Weights of a small transformer language model.
Size: 8 layers, width 512, 4 heads of 128 (2 for keys and values), MLP 2048 quick GELU, 31.5M parameters.
Each number is 128 + 32 x the weight over its row's rms, rounded and kept within 0 to 255. Layers, rows and columns count from 0. The size above them is the row's rms in percent of the matrix's.

# layer 3 MLP up, 2048x512, rms 0.129, rows 666-718, columns 384-447
size [102  96  93 101  99 105  91  94  97  95  95 104 110  99  99 101  99 102 105 101 102  88  98  98 101 112  99 110  92 102 108  94  93  90  93 104 103  98 100 104 132 101  94 102  93 110  99 101  97 107 103 101 104]
[[139 150 140 136 197 191 137 170 132 158 138 152 121 156 137 156 139 137  93  88 123 115  91 105 102 113 108 121  36 149 141  81 122 106 126 157 153 218 106 144 108 150  66 131 120 162 148 137 125 159  81 112 151 170 133  78 155 125 145 124 120  95 108  85]
 [103 150 115 101  71 163 128 101 150  87  72 147 135 130 153 116 167 110  76  80  95 151 143  86 113  98  95 179 123  92  95 139 148 101  54  64 152 159  92 128 110 137  92 133 157 153  87 106 116 137 172 137 121 119 175 168  70  77 101 102 124 126 100 146]
 [179  66 144 126 132  86 116 106 125 138 116 119  69 118 133 149 152 189  95 137 130 187 104 118 111 120 108 150 119 154 129 119 118 136  96 112 127 102  99 160 125 188 116 136 109 123 156  98 221 119 115 111 101 156 139  81 117 100 169 110 125 133 156 166]
 [151  82 145 135 120  75  81 113 137  95  93 151 133 128  94 137 106  92 119 104 149 125 123 109 136  95 127 167  92 101  85 184 103 127 140 151 127 123 220 151  33 167 171 147 128 120  99 130  54 137  87 120 164 170  57 136  88 128 149 163 141 117 107 160]
 [116 161 192 169 119  72 122 124 137 143 183 128 148  81 165 110 101 129 187 154 196 102 106 122  99 128 141 160  99  59 149  89 157 142 144 138 131 106 133  75 114  79 134 110  78 120 132 217  83  96 141  84 118  88 137 158 102 141 106 145 142 114 154 145]
 [ 54  98 145 185  86  71  25 144  89 126 120 146  86 125 109 152 184 114  85 104 124  99 185 104 100 172 122 139  73 159 113 116  97  61 173  49 138 129 134  91 136 138 124 121 130 101  61 108  94 132 143 139 121 178 121 133 107 134 103  87 116 139 137 143]
 [127 110 119 146  15  97 138 131 169  78 152 153 126 131 104 177 123 125 142 123 134 168  95 108 117 133  97 135 140 105 122 104  97 149  96 115 131  93  96 122 107 174 148 143 177  66 155 112 111 116  93 111 182 203  83  64 100 108 127 138 134  96 126 133]
 [102 120  96  92 109  91 137 172 105 113 173 116 162 125  66 136  94 126 163  94 117 133 167 138  94 130 130 130 177 173 114 163 109 147  91 123  73 133 139 107 169 125 104  89 168 174 118 135 124 134  83 184  97 135 109 166  97 100 121 123 145 153 173 105]
 [ 89 186  80 149 180 108  97 142 159 169 116 123 143 109 122 129 159 108 141 138 153 103 109  78  89  89 143  91  90 147 105 173 104 107 157 126  85  69 141 100 189 168 166 115 129 158  58 127 164 144 199 127  90 128 109  80 116  87  79 115 120 114 143 158]
 [ 85 132 106 130 109 135 159 168 134 203 136  72  69 146 145 115 111 130 168  70 116 126  74 118 132 129  86 112  63 167 146 152 141 173 173 160 153  78 151 119 120 155 118 115 144 103 111 164 107 127 130 151 143 182  90  81 161 136 137 172 156 135 124  92]
 [160  99 105 126  85  97 189 139 131 109 117 144 155 180 139 163 165 120 170 166 127 189 141 145 165 121 132 170 137 180 155  98  75 126 188 135  80 133 107 126 133 118 156  61 115 157 152  78 129 167 130 168 131  98 114 160  97 128 168 124 145 103  95 151]
 [179 120 132 109 198 109  93 124 131 125 191 123 143 101 146 139 140  95 155 133 130 136 168 148 102 163 160 116  45 144 106 159 129  64 113  99 170  77 103 107  70  78 162 103 121 117 162 106 117 141 165 141  96 118 125 108 103 103 117 108 163 120 148 105]
 [118 117  68 120 123 122 154 127  89 172 145 138 124 148 139 141 157 147  88 140 189 206 104 119 144 137 157  98 120 185 172  81 117 117  84 117 122 104 117 134 145 137 106  83  48 135 130 108 130 134 100 115 132 113 199  96 195  75 124 155 104 172 166 165]
 [126 116 138  75 120 102 159 115 136 135  94  51 132 119 110 126 140 158 105 104 143 145 144 122 128 162 166 149 116 153 106 179 126 102  94  96  99 114 129  85 158 125  65 123 138 101 110 130 143 109 178 191  93 141  92 169  85 150 142 104 107 133 168  75]
 [190  86 109 120 146 133 103 164  85 111  98 139 131 165 108 114 130 169  53 154  45 132 138  94  91 112 111 173 163 112 135 111 140 142 144 115 107 143 151 101 126 171 127 101 144  86 164 179 179 148 123 144  92 114 139 117 133  61 182 116 145 150 176 154]
 [169 178 108 136  84 102 121 170 137  90 113 152 189 134 150 119 148 169 135 104 127 138 149 105 171  94 148 125 108 106 141 104 185 137  95 102  75 186 110 112 189 178 186  79 120 127 131 114  82 104 109 131 200 117 156 148  93 103 182 175 153 154 136 130]
 [161 120  80 116 159 131 159 119 159 142 197 160 126 210 112 163  74 143 139  96 157  93 148 128  78 126  89 123 100 128  95 129 164 165  67 160  95 155  83 126 162 112 165 124 146 101 130 141 132 194 109 133 110 106  97 188 106 123 116 122 108 143 155 122]
 [ 92 119 136 124 143 120 140 144 111  83 142 142 133 131 128 173  73 109 166 153  85 124 135 103 156  98 143  87 122  88 133 140  52 120 117 130 178 195 114  96 106  76 108 137  32 150 170 155 142 110 114 150 218 158 132 176 189 125 133  33 166  91 111 110]
 [108 137 122 158 132 145 114 105  63 115  96  74  96 117 147 138 140 108 162 132 126 180 110  85 167 151  71 151 167 104 166 103 105 104 131  96  65 117 107 167 150  99  73  73 173 154 175 114 100 109 115 125 159 133  95 203 136 119 105  95 106 167  19 130]
 [ 99  90 101  89 111 119  96 135 136  79 207 121 173 158 184  75 199 181 130 156 108 155 154 160  86 159 104 123 164 103 115 173 106 172 107 114 144 140  93 164 145 121 144 117 151 100 145 111 117  73 119  87 143 138 131 106 151 175 202 113 125 159 182 137]
 [183 127 194  78 137 125  93 141 119  71 136 106 216 147  97  87 145 151 114 128  93 166 143 132 146  82 128 148 156 116 138 116  78 109 198 118 118 177  76 170  87 169 179 140 162  72 130 130 160 163 126  69 173 114  86 157 107  61 139 115 142 178 104  73]
 [149  85 136 163 117  53 160 115 115 104 117 172 131 125 111 103 107 149  95  55 154 129 109 158 185  57 173  74 195 111 167 148 115 177 145 133  98 117 148 148 111 109 109 114 170  62 106 119 202 153 147 161 126  87 112 117 100 114 109 138  98 119 173 127]
 [147 165 171 129 116 132 120 110 174  64 178 142 123 169 158 146 143  83 155 106 171 105  86  86 102 134 145 102 140 109 161 150 162 109 117  95 153 109 131  77 107 165 203 101 202 113 103 178  84 101  79 213 114 195 130 115  87 111 154 136 121 147  91 141]
 [219 144 176 175 172 103 136 133 123 156  59 129 138 114 154 156 145 127 123 121 152  94 159 129 143  83  77 155 179 122 129 102  90 141 119  92 102 139  91 144  77 157 172 102 123 154  64 129 106 140  56 152 129 115 154 117  92 109 112  99 119 104 113 109]
 [150 170 155 143  25  56  88 123 133 147  95 180 131 116 109  97  96  97 119  98 153 144 158  86 140 165 134 137 147 108 142 130 144 139 118 153 129 109 160 112  85 135 126 150 107 126 137 103 119  81 120 164 143 172 129 100 101 178 126 131 144 160 131 132]
 [174 142 119 107 138 118 129 164  83 158 157 193 119 129 100  98 103  74 110 101 116  77  95 112 128 155 134 119 150  68 139  85 101 142  86 117 131 104 134 106 119 140 139 123 155 155 121 176 106 126 173 139 184 158 117 157 144  87 207 117 148 100 149 117]
 [146 113 153  98  82 119 173  88 111 114 150  65  88 101 133 163  87 165  89 103 147  89 141 163  90  82 124 117  79 112  91 157 134 171 142 119 157 149  95 126 106 156 128 129  79 212  95 139 106 175 143 169 102 203 162 132 126 128 141 114 146 134 182 135]
 [113 110  76 188 162 196 122 161  97 118 133 113 144  98 118  90  82 146 143 123 131 102  68 173 129 127 131 102  47  91  68 136 163  95  96  99 141  92 139  88 162 120 152  93 106 161 116 173 158 124 139 135 137 149 161 134 108 172 176  91 136 190 145 138]
 [120 134 140 109 110  96 156 126 179 160 126 212 200 179 139 165  96  82 184 144 139 173 148  88  87 125 105 125  64  99 127 164  81 114 124 187  43 185 119 138 127 143 180 143 111 111 103 137  62  91  96  76 169 107 117 176 156 163 146 110 111 147  82 107]
 [141 126 161 106 130 108 106  71  70  91 113  97 134 146 101 121  88 139 119  72 145 150 157  87 104 168 108 164 162 130 132  90 133 132 101 105 105 125  83  77  90 171 135 125 159 195 115 191 127  40 133 122 126  55 127 135 175 113 137 149 171 145 145 101]
 [120 141 177 131 111  97 146 133 164 147 117 115 128 102 124 126 195 166 151 123 134 103 178 138  87 114 182 108 107 107 117 159 146 157 116 168 133  80 149 191 172 132 104  89 141 158  59 149 188 135  76  75  80 144  96 122  80 122  88 117 153 123 145 139]
 [135 194 172 172 158 111 125 110 174 108 175 169 102 169  95 176 132 159 109 122 149  81  90 137 168 168  77 117  96 119 103 202  94 138  84 118 127 236 161  96 127  93 118 117 135 102  91  96  73 142  87 169 132  97  88 167 110 157 139  93 130 157 127 135]
 [114 142 147 156 125 143 181 101 145 130  88  83 132 146 155 117 146 115 123 114 167 147 176 134 126 159 112  67  95 110 130 117 165 123 126 152 104 145 165  94 111 111  88  62 152 142 120 130 150 142 154 123 163 136 104  91  73 100 130 104  88 151  55 116]
 [144 157 138  96  87 136 137 109 184 111 102 145 135 154 101 109 103 139 147 103 150 121 183 145  85 129 127 117 149 152 136 140 154 140 166 124 136 138 106 192 118 164 139 137 116  78  53 107 241 180 156 156 138 106 172 148 165 137 116  35 161 129 149 132]
 [ 78  92 158 156 207  98 155  84 124 102 137  89 194  92 112  95 124 103 151 155  90 158 161 166 160  97 145 143  71 110 110 184 138 159 142  85 115  98 110 114 114 153 150 108 137 123 107 142 106 142 131 161  41 129 122 133 120 124 140 148 139 101  88 140]
 [135  64 101 137 176 143  57 178  87 139 126  53 153 111 140 125 188 124  94 140 125  82 159 116 101 150  89 121 156 142 185 139 135 124 145 151 134 110 165 126  96 139  98 108 141  64 146  71 169  68 108 113 174 147 113 158 110  99 168 158 199 131 142 101]
 [118 128 112 113 126 170 170 115  71 221 179 177  89 113  31 135 133 130 105 113 108 138 104 148 174 146  88 158 152 105 124 113 190  71  97 127 140 210 125 110 137 153  95 137 113  87 100 118 140  26  72 133 151 159 132 141 178 148 136 170 180 143  79 129]
 [114 199 156 154 174 118 131  97 117 148  96 106 130 126 108 183  78 127 123 126 123 140 146 140 144 127 174 133 160 145 167  89 126  82 181 129 115 148 167 106 192 119 110  83 136 135  83 156 108  99 177 112  84 134 128 117 106 112 119 118 102  93 146  88]
 [141 128 138 110 116 122 139 154 122 155 184 115 165 146  45 131 158 136 119  86 137 112 112  98  75 153  84 101 169 179 140 111 148 194 127  95 138 201  76 109 156 146 138 162 205  97 124 153 146  82  85 183  47 106 138 124 129 129 111 127 116 122 103 179]
 [ 99 120 118 160 139 162 144 105 108 177  86 139 141  94 165 175 101  86 186  80 100  62 132  73 151 142  99  99 128  97 134 152 132 105 145 149 111 164 133  75 172 116 143 164 128 137 102 124 115 144  79 140 121 134 143 168  97 127 148  90 133  89  85 160]
 [118 128 121 169 158  75 101 106 115 152 152 200 123  79 116 174 114 141  74 137 155 102 101 101 138 115  50 114  98  83  94 169 176  95 102 136 190 117 124 141  85 157 121 100 131 107  84 115 125 165 169 100 132 133  73 131  86 122 164  96 123 157  99 132]
 [191 159 186 156 163 155 119 142 152 155 111 140 104  75 145 150  93 142 100 119  89 110 149 135 151 153  87 170 144 179 147 159  98 155 121 177  44 116  84 143 100 152 119 115  78 126 133 166 174 122 173 130 151  56 155 198  78  88 152 163  84 158 119 111]
 [122  82  97 175 111 169 178 164  79  94 110 163 188 170 116 138 141 155 161  83 122 132  86 128 168 132  82 129 140  95  92 205 124 137 160 111 159  82 163 182  90 144 127 100 142 180  99 105 196 105 147 116 113 150 117 139 195  98 138 182 154 158 104 127]
 [ 64  76 127 108 118 127 112 174  71 162 130 149 111  45 130  99 153 128 147  71 117 133 125 114 142 114 127 201 188 197 134 187 145 128 143  97 110 115 164 128 157 119 155 129 161 115  66  64 119 144  71 102 130 142 128 121 106  86 105 121 172  88 106 152]
 [173 116  84 145 141 106  67 148 164 146 138 123  84 132 104  97 150 139 120 105 167 118 128  33 104 155 151 134 110 169 134 126 113 122  88  64 118 102 163 107 100  79 120 137 112  77 144 136 138 149 157 151 129 157 115 137 191  79 181 162 136 109 185 105]
 [130 118 112 120 128  82 126 173 117 130 130  78 131 133 147  95 105 218  79 129  88  98 208 136 116 191 101 111 124 139  90 129 117 128 131 100 115 122 112 113 122 114 134 148 165 195 143 140  92 124 149  92 136 121 120  96 149 115  92 139 126  88 103  86]
 [158 142 169 103  60 136 108 105  90 144 170  91  57  57 135 165 153 119  66 187  93 109 122 141 101 102 120  87 118 149  91 125 162 139 125  90 111 129 124 154  86 148  99 134 153  98  90  68 122  94 121 125  83 143  82 117 175  83  85 105 120 182  89  72]
 [176  63 164 118 150 123 107 121 147 144  93 183  71  50 153 106 113 124 186 136 109 149 125 122 135 125 184  92 175 118 138 185 126 111 136 179 164 128 132 148 139  47 152  97 161 107  75 117 110  78 152 138 134 122 101  87 118 126  75 147 138 179 184 107]
 [132  93  97 107 126 119 175 105 182 217 157 162 109  96 177 155 104  85 115 129 147  69 139 119  75 153 185  78 125 132 170 165  69 120 113 131 145 155  42 147  80 118 109 123 125  53 184 107  87 156 181  55 140 188 129  68 122 169  60 101  43 121 136 130]
 [150  83  92 156 170 151 106 159 130 177 180 136 191  65 112 138  94 119 157 162 196  65 143 162 153 164 147 119 143 116 177 142 149  95  99 123  65 195 139  97 150 136 157 183  83 200  76 196 139  69 139 131 165 154 130  98 105 177 135 159 132 159 105 106]
 [167  74 134 146 178  60 140 137 104 178 102 153 206 136  73 119 114 165 142 100 170 108  85 154 133 148 160 102  96 151 116 163 101 136 185 126  89 115 180  96 142 109 109 163 118  79 145 113 140 144 172  67  99 131 151  75 130 161  72  93 134 163  62 124]
 [131 159 176  79  81  55 156 150  75 103  78 148 122  91 188 150 144  92 121 119 119 137 126 154 132 158 143 111  92 112  96 145 106 161 201 131 142 120 145 135 162 141 143 160 134  83 133 104 152 100 105  49 153 136 108 124 133 173 170 138 143 120 148 137]
 [126 163  87 224 109  84 168 162 126 120  99 146 101 147 146 146 117 177  86 156 153 111 207 134 181 128 156 185 109 177 152 115 154 143 127 180 173 163 108 136 161 108 141 138 156 126 139 185  25 127 154 101  95 121 170 117 107 177  84 103  99  73 115 153]]
# layer 3 MLP down (transposed), 2048x512, rms 0.0329, rows 666-717, columns 384-447
size [104  92  93 100 101 101  89  95  97  98  99  93 110 100 100  95  96  99 106  98  97  94  98  95  92 108  96 111  92 106 109  94  92  97  94 101  93  96 108 102 136 100  91  98  90  97 102  98  96 114  99  99]
[[132 155 161 180 129 157  96  86 100 126 147 195  77  73 125 116 130 110 117 187 148  99 138 129 121 112 121 161 133  85  98 141 137 150 105 153 152 117 128 179  70 144 176 130 105 178 103 191 117 100 120  60  93 110  75 185 162 128 188 153 101  67 171  83]
 [ 89 112 124 138  69 178 127 122 167  89 161 175 160 172 116  63 175 132 138 144  71 126  93 105 142 117  57 121 133 116 166  88  86  90 146 117 117 135 170 150 130 131 130  72 138 130 131 170 130 163 116 133 116 142  58  57 139 104 129 111  99 142 137 133]
 [ 83  97  53  94 115 113  86 158  99 114 141 143 100 147  84  70 121 218  79 130 173 151 156 127 125 110 140 208 150 127 157 151 132 177 110 113 154 111 121 155  56 118 148 107  79 105 128 122 143 134 121 121  46 151 135 189 104 119 134 138 133  91 119  86]
 [155 130 185  77 163 132  46 112 118 126  90 109 150 114  91 131 138  93 123 155  83 143 116 208 104 131 130 135  80 188  73 136  87  93 174 110 117 143 149 114  97 152 108  73 161 147 101 132  97  96 175 109  97 158 160 155 166 142 165 132  99 163 137 105]
 [137 147 133 104 167 109 118 140  93 139 106 148  93 104  85 185 102 173 150 131 173  71 182  93 109 155  53 125 137 129 119 128 132 112  96  82 183 192 158 130 157  88 137 102  56 135  89 160 121 116 145 175 147 194 120 133 121 113 162 150 113 168 100 143]
 [163 123 150 113 196 185 116 150  43 126 153 122 131 125 184 140 130  87 125 185 138 167 140 128 169 140 134  92  78 123 107  96  90  90 166 119 137 106 100 101 120 144 144  56 114 107  78 150 110  87 123 134 164 153 115 119 129  89  91 136 154 120 152 132]
 [156 142 115  95 137 134 113  93  73 124 117 147 149  94 128 106 157 155 106 130  87 144 152 104 172 142 120 104 131 177  84 134  82 125 210 131 131 137  70 149  91 113 100 180 117  97 145 126 163 133 104 132 152  65 132 169 184 186 180 106 143 146 131  66]
 [103 121 124 100 138 135 182  92 136 164 125  63 206  67 170 128 120 104 165 190 130  97 115 131 137 106 134  98 118  74 127 167 167 101 115 162 150  50 139 135 179 149  68 111 143 177  76 110 100 129 145  47 101 126  85  86 123  62 109 161 149 128 189 127]
 [ 94 106 124  66 134  93 149 108 162  97 109 140 112 151 163  61 153 109 127 152 115  94 121 127 127 144 141 131 194  65 134 170 135 127 146 117 166  90 129 120  92 157  26  26 146 104 157 177  96 110 140 159 139  97 194 102  69 113 108 175 138 127 129 136]
 [147 150 138 137  65 107  96  85 102 148 129 123 132  90 187 123 111  91 107 180 172 100 113 134 126 157 126 133 189  69  95 134 110 116 142 104 143 157 125  97 143 123 167  85 190  83 112 109 109 229 120  88 180 105 105 121 111  93 137 106 146 178 140 161]
 [103 102 146  93 128 132 164 122 129 108 129 144 136  99 107 157 125 128 158 142 119  83 109 113 112 153 138  78 171 150  90 124 102  96 135 187  19 123 119 100 104 101 140 137  78 110 146  71 113 115 112 155 158 166 123 183 183  92 125  69 124 168 137 119]
 [ 91 170 116  90  88  84 149 146 119 134  84 154 157 134 197 135  94 123 124 137 114 142 130 126 157 124 113 172 139 113 135 159  92 140 125 116  92 116 147 181 135 179 115 145  78 146  87  83 137  65 132 168 139 145 121  91 126 186 103 116 121  97 153 105]
 [162 100 151  62 128 163 151 124 134 117 138  90 114 118  72 129 143 116 102 147 149 177 215 186  96 141 162  79 162  81  70 139 165 155 137 149  85 140 110 132 107 106  95 118 173 118 169 112  72 106 146 127  93 107 125 132 139  78 159 177 183 134 141 157]
 [123 118 147  83  76 140  91 101 140 130 106 116 153 127  80  81 125 152 112 144 109  67 115 130  78 168 169 146 170 125 131 185 127 175 169  76 154 132 148  91 151 129  96  98 115 114 118 139  94  87 125 147 154 134 120 106 154 101 103  63 130 135  97  89]
 [142 102 164 188  65 152 129 127  57  73 162  84 152 153  75 113  72  97 142 116  92 153 139  96 131 116 123 140 122 161 107 131 109 146 104 156 109  81 182 135  60  97 131 126 171 147  72 151  90 150 127 123 147  91 187  72 165 188 121 172  64  91  78 141]
 [131 135  56 154 114 116 107 149 106 179 125 134 116  56 136 107  92 136  92 120 130 185 140 129 123  85 118  17 174 117 132 111 118  84 167 109 213 105 108 166  87  89 132  72 127 126 102 118 140 160 214  85 144 159 164 172 184 122 179 116 172 160 144 138]
 [130  92  97 110 214 111 161 135  88 103  96  94 145 117 120 149  93  85 122 140 157 108  96 171 105 111 123 136 113  75 130 117 145 150 166 149 142 134 107 171 133 159 222 104  99 134 155  65 141  91 114 144 120 101 141 162 148 156 150 162 136 124 127 123]
 [ 92 127  86  97 155  86 179 143 118 185 145 185  98  97 110 136 125 129 157 109 168 130 113 132 145 109 134 187  89 159 153 137 132 106 149 187 128 167 125 156 110 119 158 148 122 148 186 158 106 157 151 136 124 148 124 132  98 156 104 112 117 134  44 160]
 [151 114 125 122  84 141 177 143 141 152 114 142 148  91 146  92 172 146  92 135 141 130  86 128 143 111 151  91 190  79  83 122  79 154 145  67 118 181 130 169  90 135  75  52 130  97 154 155 116 114  91 127  81 158 155  99 142 113 134 122 145  73 146 152]
 [ 95 134 156  79 112 125  75  61 106 111 109 108 148 129 149 109  80 173 135 141 100 152 149  95 138 115  81 143 161 172 134  89  96 157 122 115 124 126 127 151 207 115 104 103 132 199 142 129 133 104 115 154  94 109  88 101 122  97 157 111 160 159 123  75]
 [103 180 188 138 102 136 150 127 130 150 143 192  91 106 107 155 109  89 155 137 169 150 113 157 111 154 122 152  83  91 108 163 147 136 142 108 157  81 160 173 153 121  85 178 119 104 151 174 106 142  92 152  98 142 133 133 134 156 124  82 147 126 169 154]
 [ 60 160  82 156 116 133 124 171 119 149 179 109 147 116 135 129 166  82 107 106 142 136 126 135 137 182 144  98 149 111 104 117 172 110 166 114 141 145 117 137  85  99 115 115 119 113 132 120 168 117 161 121 130 163 114  94 131  74 178 156 128 107  68 145]
 [159 121 105  84 120 193  78 106 109  86 133 115  65  98 158 183 144 184 121 199 136 110 141  83 122 120 153 129 121 139 151  86 116 158 164 107 115 165 112 167 161  96  39 132  94 145 135 128 135 124  94 160 113 105  82 125 115 116 115 129 129 109 157 138]
 [ 92  81 138 116 132 106 117 152 143  89 180 154 102  84 190  84  92 144 182 125 148 119 102 136 187 123 129 160 163 110 151 171 188 156 111 165  96 130 113 135 130 101 135 129 107  76 179  70 102  93 125  88 114  96  71 142 119 128 137 151 126 100  91 112]
 [ 77  91  87 136 120 159 162 144 120 163 107 137 109 155  93 156 130 128 145 127 131 157  91 126 121 194 147 128 138  88 144  91 133  93  66  88 152 112 141 105 114 115  99 175 109 114 141  62 134 173 162 152 102  90 172 174 113  74 133 131 119 111 105 132]
 [ 87 152 157 128 157 117 196 101 150 121  82 135 134 158 161  70 155 152 135 148 159 115 195 167 147 102  93 158 152 111 146 176 132 103 130 120 115 138  90 135 166  88 134 182 140 149 120 122 185 112 115 165  88 197 158  92 159 141 146 177 153 110  63  80]
 [133  91 142 175 181 121 163 184 123  94 201 114  76 144  82 202 136 133  90 150 185 158 161 105 142 133  88 135 133 143 110 125  96  93 151 114 129 147 120 166 113 111 135 176 154 114 143  99 116 105 129 120 143 153 139 162 165 122 105 129 106 154 146 136]
 [120 142 144 147  70 149  98 135 145 119 153 102 100 135 130 155 129  90 117 159 172 121 159  72 156 164 137 163 123 178 160  91 156 197 135 173 104 162  98 180 123  98 104 119 168 129 130 110 120 121 125 148 152 120 134 108 145 110 114 135 147 150 140 114]
 [143 107  75 165 146 122  90 121 105 117  72 149 124 107 129  95 148 157  67 165  72 117 136 156 137  92 112 151 126 125 115 129 147  86 155 107 162 109 110 148  95 156  89 168 169 141  95 134 130 121 126 122 151  63 151 112 156 135 103 192 211 104 138 138]
 [119 107 132 198 179  80  92 221 139 154  99 105 152 159 145 142  96 123  57 123 130 101 104 184 167 118 189 114 154 103 128 164 135 124 140 114 124 105 104 172 141 128 168 100 120 145  96 111 145  94 138  91 144  82  87 135 105 128 109 128 159 102 131  83]
 [165 144 144 142  74 129 103  68 202 126 116  85 110  83 107 131 150 167  86 107  69  98 137 122 119 157 127 176 151 169  80 131  75  76 136  93  84  80 137 187 154 157 127 151 130  94  93 152  59 168 164 162 112  85 188  88 207 162 137 146 124 171  80 129]
 [199 201 160 115 114 115 193 166 138 135 120 175  75 124 161  99  97 141 123 158 176 128 166 164 190  87 170 186  91 103 165 139 126 123 139  61  88 115 125 148  97 128 145 106 171 140 137 103 135  63 201 121 115 151  60 108 156  65 114 183 173 127 127 125]
 [126 162 114  97 172 170 113 117 117  65 172 154 133 118  90 143 166 150 130 108 123 128  58 204 104 150 144 146 169 137  89 147 151 148 104 128 132 161 102 170 139 151 109  63 143 102 136 173  94 140  75  79  86 152 116  99 122 115 141 108 143 157 124  98]
 [112 129 129 209 115 176 128 179 165 133 154  93 169 122 101 165 152  92 141  73 128 106 147 151 139 144 111 172 145  92 140  84 128 112 114 110 135 170 111  68 125 102  86 111  77 154 146 140 143  56 166 118 116 166 157  88 140 147 163 113 148  94 141 166]
 [102 122 134 126 161 111  52 115 116 184 141 144  93  65 161  68 174 172 166  73 168 140  78 154 161 158  74 120 156 145 156 142 138 154 130 127  93 142 176  74  80 100 111 120 103  85 137 124 111 123 108 120  87 150  91 146 177  84 169 108 168  74  88 171]
 [ 67 119 170 108 129 188 166 123 111 153 124 121 199 191 162 148 136 159 167 121 152 126  91 122  93 102 130 104  48 117 158 178  60 107 145 144 124 100 144 166 163 139 125  78 166 156  65 172  95 172 234 158 106 118 123 158  84 131 114 151 114  73 115 156]
 [132 193 113  87 140  91 113  79 147  77 150  40 147 104 120 105 137 155 158 132 126 102 149 122 143 126  88 108 161 163 131 112 115 168 133 119 116 157 165 143 178 148 180 115 116 155 165  91 117 104 146 150 109 125 129  32  66 156 177 116 162  90 151  90]
 [171 190 162 132  99 135 185 118 153  29 106 119 199 117 118 155  89 145  79  84 115 107  98 172 114 102 135 127 177 150 152  54 138 199 130 105 177  97 106 162  79  97 131 142 147 187 148 130 116 115  97 158 144 123 149 101 152  96 106  95 121 143 120 159]
 [ 95 188 194 193 158 142  87  75 126 104 164 148 142 121  80 108 125 119 159 112 103 147 140  88 126 173  84 162 139 152  91 195 116 141  99 162 124 113  85 118 131 144 143 151 133 154 223 194 109 118 128 103 125 116 142 182 148 131 140 169 130 131  45 186]
 [106 138  86 109 154 152 130 118 158  98 139 148 164 152 130  76 167 105 132 119 108  99  96 151 116 163 152 194 106 134 113 113  96 130 133 114 145 137 160  70 119 117  98 110 133  97 131 155  70 154 121  99  93 133 115 155 138 109 106 189 120 137 140 110]
 [ 72 101 105 121 159 137 106 137 104 179 138 125  82 135  98 110 121 158 121 149 120 143 130 179  71  78 110 147 150 132 124  77 132 164 143 139 170 141 137 151 130 151 104  94 117  73 131  79 115  90 162 119 132 111 131 146 132  85  43 124 124 152  86 131]
 [ 97  92  98  95 180 109 132 127 103 184 219 153 165 140 195 144  97  61 123 116 123 135 131 121 143 161 191 103 121 126 100 126  99 103  95 133 166 109 151 114  80 148 116 120 184 149  80 119  91 150 125 166 148 150 126 135 138 165  66 159 186 148 100 169]
 [113 144  82 145 115  89 120 119 101 122  68 107  86 159  94 113 113 125 145 127 118 206 116 153 114 107 126 123 138 133 131  56 120  71 123 117 169 152 117  60 163 176 164 163  79  83 116  97  77 105 170 153 181 151  94 172  66 168 117 119 110 141 155 102]
 [ 89 134 127 136 167 160 157 131 152 128  86 106 164  36 140 108 127 119 130 187 107 152 160 213 105 109 138 155 131 148 129  86  96 119 128 141 178 122 148 188 160 107 108 145 137 135 132 170 152 148 186 143 152 140  98  93 103 135 148 104 147  64 125 133]
 [108 140  93 147 119  64 133 158 126 102 130 187 188 149 151 115 147 176 123 130 156 132 131 105 144  98 118 149  45 170 131 168 115 147 183 213 120 129 181 148 127 106 200 118 141 170 146 123 117 127  89 168 137 160 115 126 157 169 122 132  99 111 174 106]
 [162 121 123 111 131 170 131 122 164 144 142 192 137 135 101 157 191 107 184 103 156 103  66 128 183 127 164 144 131 159 130 135  83 155 113 167 106 113 146 172 134 139 131  97 156 126 105  90 140 128 108 137 136 129 144 140 117 144 173 126 150 157 197 132]
 [194 152  89 163 144 111  98 138  63  95 132 110 159 151 115 122 188 110 206 100 116 132 105 117 108 105  99 139 136 180 137 159 127 109 174 120 176 112 176 181 146 101 109 118  80 133 105 130  87  71 157  95  81 150  92 101 135 113 170 150 148 172 135 113]
 [ 55 146 136  90  83 152 130  74 139 133 213 219 115  95 137 171  75 112  62 150 155 154  61 129 150 100 133  86 160 130 182 123 144  97 151 147 176 178  97 181 120 164 121 118 180 155 113 102 133 120 110 112  79 168 161 101 149  82  91 162 109 118 135 128]
 [138 191 144 113 156 173 104  92  95 127 102  99 131 113 174  81  70 132  73 128 192 118 121 116 117 110  87 109 118 107 150 131 141 131 111 187 149 146 134 108 110  87  64 147 101 100 113 152 104 104 104 156 138 174 168 104 104 131 161  84 196 103  77 128]
 [148 129 142 153  98 191  79 154 136 167 151 155 150 125 127  87 127  99  80 148 134 145 147 117 141 148 171  65 106 167 116  60 148 165  89 145 105 151 153  85 162 103 112 149  68 112 129 177 111 152 183 112 132 120  48  90 133 114 153  99 161  87 149 177]
 [116 124 141 106 195 150 146 146 159 113 108  98  77 166 139 137 185  85 165 186 143  55 131 146 128 108 158  80 109 103 146  79 164 157 120 159 132 151  87 126 105 125 111  93 138 113 137 103 131  64 134 183 171 105 100 124 132  86 106 151  93 129 183 106]
 [118 149 119 171 142 170 106 100 138 143 126 102  74 136 149 106 133  95 119 100 122 145 134 162  65 130 124 155  92  95  66  99 160  59  86  52  65  75 146 133 107 107  70 107 179 143 134 144 152 149 117 134 123 166 151 192 209 129 170 131  88 169 121  89]]